Weights of a small transformer language model.
Size: 8 layers, 8 heads of 64, MLP 1280 squared ReLU, 13.8M parameters.
Training: a variant of Adam for these matrices, 5628 steps.
Each number is 128 + 24 x the weight over its row's rms, rounded and kept within 0 to 255. Layers, rows and columns count from 0. The size above them is the row's rms in percent of the matrix's.

# layer 5 MLP up, 1280x320, rms 0.0604, rows 1273-1279, columns 0-159
size [102 101 104  95 103  94  99]
[[133 116 134 154 174 127 140 125  96 130 134 173 111 142 122 118 136 154 116 105 117 150 127 134 196 119 108 133 149  94 129 109 139 120 132 168  95 158 133 139 145 124 145 115 129  99 179 116 185 153 130 181 154 116  85 109 118  99 127 105 137 147 112  96 144 110 179 110 138 108 117 127 135 153 127 109 146 145 145 100 180 130 171  81 103 138 109 142 105 155 122 136 132 125 150 146 125 141 157 150 117 120 147 111 135 161 134 124 120 116 134  93 133 119 141 139 168 117 108 154 153 151 121  89  96 128 134  96 160  94 101 110 135 111 148 131 121 194 120 116  84 128 111 144 139 124 138 179 114  67 161 156 106 123 137 174 134 114 101 103]
 [136 138 118 156 124 147 121 172 123 100  87  71 106 120 143 140  93 145 113 124 143 114 150 112 116 122 103 165 163 120 113 100 187 112 136 154 105  80 100 163 118 115 107 119 168 126 105 136 151 146 109 111 155 151  87 141 125 126 105 118 163 114 140 136 166 134 142 157 141 115 113  93 122 125 144 139 141 126 132  89 137 129 117 133  93 150 113 102 141  94 165 125 130 111 123 138 158 107  88 124 114 131 135 129 107 153 119 128 146 108 109 100 168  92  98  68  89 134 146 136 155 187 102 109  98 139 113 119 118 164 114 130  87 136 121 114 140 147 114 150 116 119 107 134 135 110 147 142 134 112  87 169 150  93 117 148 122 149 123 126]
 [119 120 134  95 126 130 134 127 137  90 147 149 121  89 179 143 126 153 122 123 168 146 121 152  83 157 114 156 113 150 105  88 149 122 133 132 155 149 111  86  98 138 125 110 174  64  94  99  84 149 111 151 149 165 129 112 137 103 163 103 114 129  87 148 119 130 119 125 136  59 126 138 116 127 130 120 111 140  85 170 115  96 178 157 147 145  75 153 116 144 173 118 113 167 151 100 109 155 101 129 121  76 139 124 132 107 124 131 129  98 110 127 144 135 133 138 117 138  95  97 124 168 114 161 123 160 168 166 134 167 115 144 106 163  85 113  94 133 170 126 128 144 106  96 145 109 124 169 164 124 161 145 119 169 118 144 146 103 120 151]
 [ 75 105 157 131 107 147 156 136 171 106 119 142 149 100 181 144 110 118 121 160 133 131 137 155 102 157 157 125 106 171 154 133  73 145 126 120  98  71 116 105  92 144 154 133 110 150 126 150 164 106 127  77 122 117 141 135 111 140 122 136 119 132 113 135 153 112 148 130 129 163 125 119 120  92 106 133 107 153 126 117 102 131 123 132 125 156  93 123 125 150 123 107 122 142 127 162 132 113 116 105 174 141 139 151 105  93 115 113 123 122 103 135 132 125 166 117 101 137 180 112 115 169  87 134 114 121 154 130 138 109  78 144 157 141 194 144 104 127 103 107 117 148  79 117 148 106 170 175 123 119 157 141 124 139  83 122 121 169 142 116]
 [ 97 108 130 160 110 188 118 150  94 148 103 148 118 121 125 146  83 122 129 116  83 119 128 126 108  91 108 119 165 123 125 125 153 119 122 133 101 124  69 112 160  87 181 130 156 158 151 116  84 150  82 102 134 117 106 136  97  99 122 127 144 133 131 140 123 125 185 142 149 114 165 117 134 131 102 176 125 102 152 119 161 155 138 128 116 133 169 145 102 121 129 117 125 158 137  97 161 134 140 141 149  99 169 125 155 117 139 144 115 144 141 102 107 141 120 121 142 124  83 121 153 132 126 105 148 110 155  89 144 137 154 126 136 158 120 115 127 135 103 108 125 126 150 155 150 136 161 148 159  85 152 123 103  97 102 136 110 173 124 123]
 [173 132 136 168 104 119 123 123  91 131 119 129 119 129 141 100 152 163 106 153 153 145 156 185 172 102 132 134 113 121 149 138 135 121 124 128 115 113 122 153 144 124 153  97 135 107  96 124 110 113 100 147 150 144 142 111 129  84 107 102 126 116 160 149  70 147  99 125 126  79 123 142 132 108 124 124 179 169 121 129 128 115 160 145 100 128 147 101 125 141 129  79 149 144  72 129  39 141 149 124 135 131 141 174 139 131 106 155 118 101  50 154 136 125 124  90 131  98 114 138 113 141 133  95 155 133 128 132  93 129  93 124 170 121 100 129 148  97 159  94 161 131 137  72 140 102 119 111  96 189 155 140 117 120 100 133 105 157 145 154]
 [113 161 118 161 167 123 138 141 119 154 117 116 132 150 100 157 157  85 151 107  89 156 121 186 107 109 120 155 150 133 136 101 123 144 135  87 140 126 132 120 175 128 148 168 126 121 154 110 126 138 115 149 151 129  81 139 116 127 138 192 154 123 150  91 149 117 133 151 126 128 109 136 108 173 123 163 101 127 122 160 108 100 131 121 111 122 145 154 146 133 104 116 119 116 124 130 118 162 165 169 126 111 121 163 113 129 143 117 139 102 150  99 145 153 140 100 138 131 153 117 159 164 107 127 163 185 142  91  93 118 114 115 117 142 100 128 136 129 174 141 153 140 155 133 160 124 139 114 135 129 123 129 119 125 156 122  92  71 124 126]]
# layer 5 MLP down (transposed), 1280x320, rms 0.0428, rows 1273-1279, columns 0-159
size [101 104 102  98 102  96  98]
[[105 139 103 174  98 138 102 126 106 144 107 145 117 128 134 165  69  94 148 136 168 141 118 147 148 152 159 147 123 175 150 121 120  94 122 113  87 174 135 114 147 123 130  79 143 136 112 107 112 122  97 130 137 120 124 160  92 101 165 117 124 102 116 110 110 134 109 137 113  78 159  98 155  91 144 127 135 152 108 132 110 116 157 138 133 150 163  79  77 120 114 146 172 147 140 130 133 121 128 117 131 101 122 128 162 124 129 153 115 136 108 175  99  92 167 112 126 100 136 128 147 107 107 179  73 118 123 137 162 174 111 138 128 124 108 132 108 117 168  96 174  98 111 155 125 158 105 136  91 140 118 115 134 145 124  87 105 161 130 141]
 [123 128 108 101 114 167 124 120 124 108 174  98  96 117 135 115 126 152 113 134 157 156 177 102 131 158  96 133 109 102 124 147 166 125 135  96 171  72 104 125  74 114 158 109 137 125 100 124 104 118 165 113 127 115 117 165 128 138 144  87 126 139 137 147 102 126 135 145 137 128 127 115 103 125 121  82 130 143 103  55 105 131 152 138 131 144  80 124 144 160 119 120 117 128  95 159  97 130 132 108  96  85 108 114 123 120 147 167 129 143 112 129 164 110 106  91 102 122 123 184 129 164 129 141 136 167 122 114 144 145 151  61 131  79 134 157 184 139 104 114 137 137 128 122 127 107  74 129 142 147  88 108 143 117 131 117 141 121 124 101]
 [153 176 120 163  95 106 149  95 150 108 114 126  92 169 113 126 171 130 151 113 107 124 152 129 118 170 126  97 103 125 147 149 122 130 125 172 122  79 140 148 146 109 114 130  67 113 125 168 131 133 114 124 147 118 136 124  99 160 165 186 145 123 154 133 154 176  89 129 116 112 153 118 109  77 174 200 136  84 136 113 123 148 143 132 129 129 106 105 123 152 127 120 109 124  87 141 139 134 120 108 116 143 168 164 140 134 136 121 139 131 129 131 141 150  84  89  99 161 134 151 149 140 138 177 130 122 139 141 133 132 107 155 169 155 120 171 162 135 117 142 106  84 127 104 118 119 155 152 119 141  98 102  93  79 106  67  97 138 107 172]
 [107 135 134 107 120 141 165 158 103 117 145 144 123 124 119 141  98 101 166 132 147 105 165 114 141 187  69 131 160 148 149 124 152 163 122 128 110 113 117  87 102 108 125 147 145 142 133 124 141  91 144 134  64 129 146 115 111 187 132 124  94 109 123 103 124 145 101 132 136 138 150 138  88 168 115 105 128 111 136 149 122  90 113 105  97 146 124 153 136 165 124 131 125 147 126 151  67 138  96 137 160 111 141 170 122 125 144 140 106 134 132 149 135 157 133 130 169 192 121  75 101 147 169 102 141 163 129 144 177  78 109 135 152 134 156 110 140 124 165 109 136 120 140 108 156 172 109 160  88 122 143 132 121 148  99 155 141 134 130 116]
 [ 96 138 127 117 138 113 125 122 111 138 168 105 149 135 114  94 104 128 141 110 125 130 116 170  89 135 140 131 112 126 140 111 138 142 136 151 150 112 138 159 136 115 158 141 123 134 124 150 139 131  96 105 180 137 142 119 126 162  89 140 135 155 163 119 157  73 138 107 104 104 117 153 150 158 130 115 163 138 158 162  93 162  61 140 155 106 128 149 116  77  89 154 149 162 114 130 154 127 108 166 107 113  78 146 127  94  93 172 126 140 169  99 135 158 105  99 103 140  87 169 127 100 114 158 128 126 106 162 119 140 159 124 101 100 167 108 112 150 157 132 130 148  85  90 129 115 109  99 123 149 150 121 128  92 102 128 133 127 139 190]
 [117 108 104 121 150 138 145 157 129 130 113 150 100 123 100 117 123 130 100 118  90 114  96  77 152 116 160 135 132 122 128  92 165 114 126 134 149 137 134 112 112 162 132 151 126 161 119 106 153 133 118 131 142 168 144 112 104 138 115 152 133 146 157 107 135 142  96 142 158 123 161 142 156 129 131 149 113  96 126 125 119 151 162 149 127 103 149 121 167 104 128 115 149  81 103  95 140 119 135 139  77 137 132 122  97 118 167 126 111 150 159 102 106 104 146 102 136 177 145 126 120 127 125 163 159 115  87  87 148 131 136 150 130 112 193 127  93 149  97 152 100 110 117 107 144 125 148 148 151 110 162 137 107 111 146 124 167 151 114 108]
 [ 90  82  91 101 100 166 172 189 137 125 114 108 162 152 139 173 118 123 109  78 126 129 117 145 146 137 105 107 143 108 143 159 137 105 150  87 160 109  77 157 111 151 102 147 117 116 115 143 153 126 150 118  96 105 117 142 103  96 162 130 160 104 136 146 129 123 106 154 118 145 190 164  97 153 136 130 135 147 116 191 116  90 115  97 122 136 106 115 119 126 129 122 124  93 103  52 164 134 136  97 135 119 121 116 118 139 100 144 164 176 124 116 173 138 142 129 162 158 110 135  89 186 117  91  92 132 127 162 153 117  99 127 100 156 105  97 129 161 120 138 108 124 118 139 124 116 115 133 149 114 123 128 115 138 117  84 128 140 175 119]]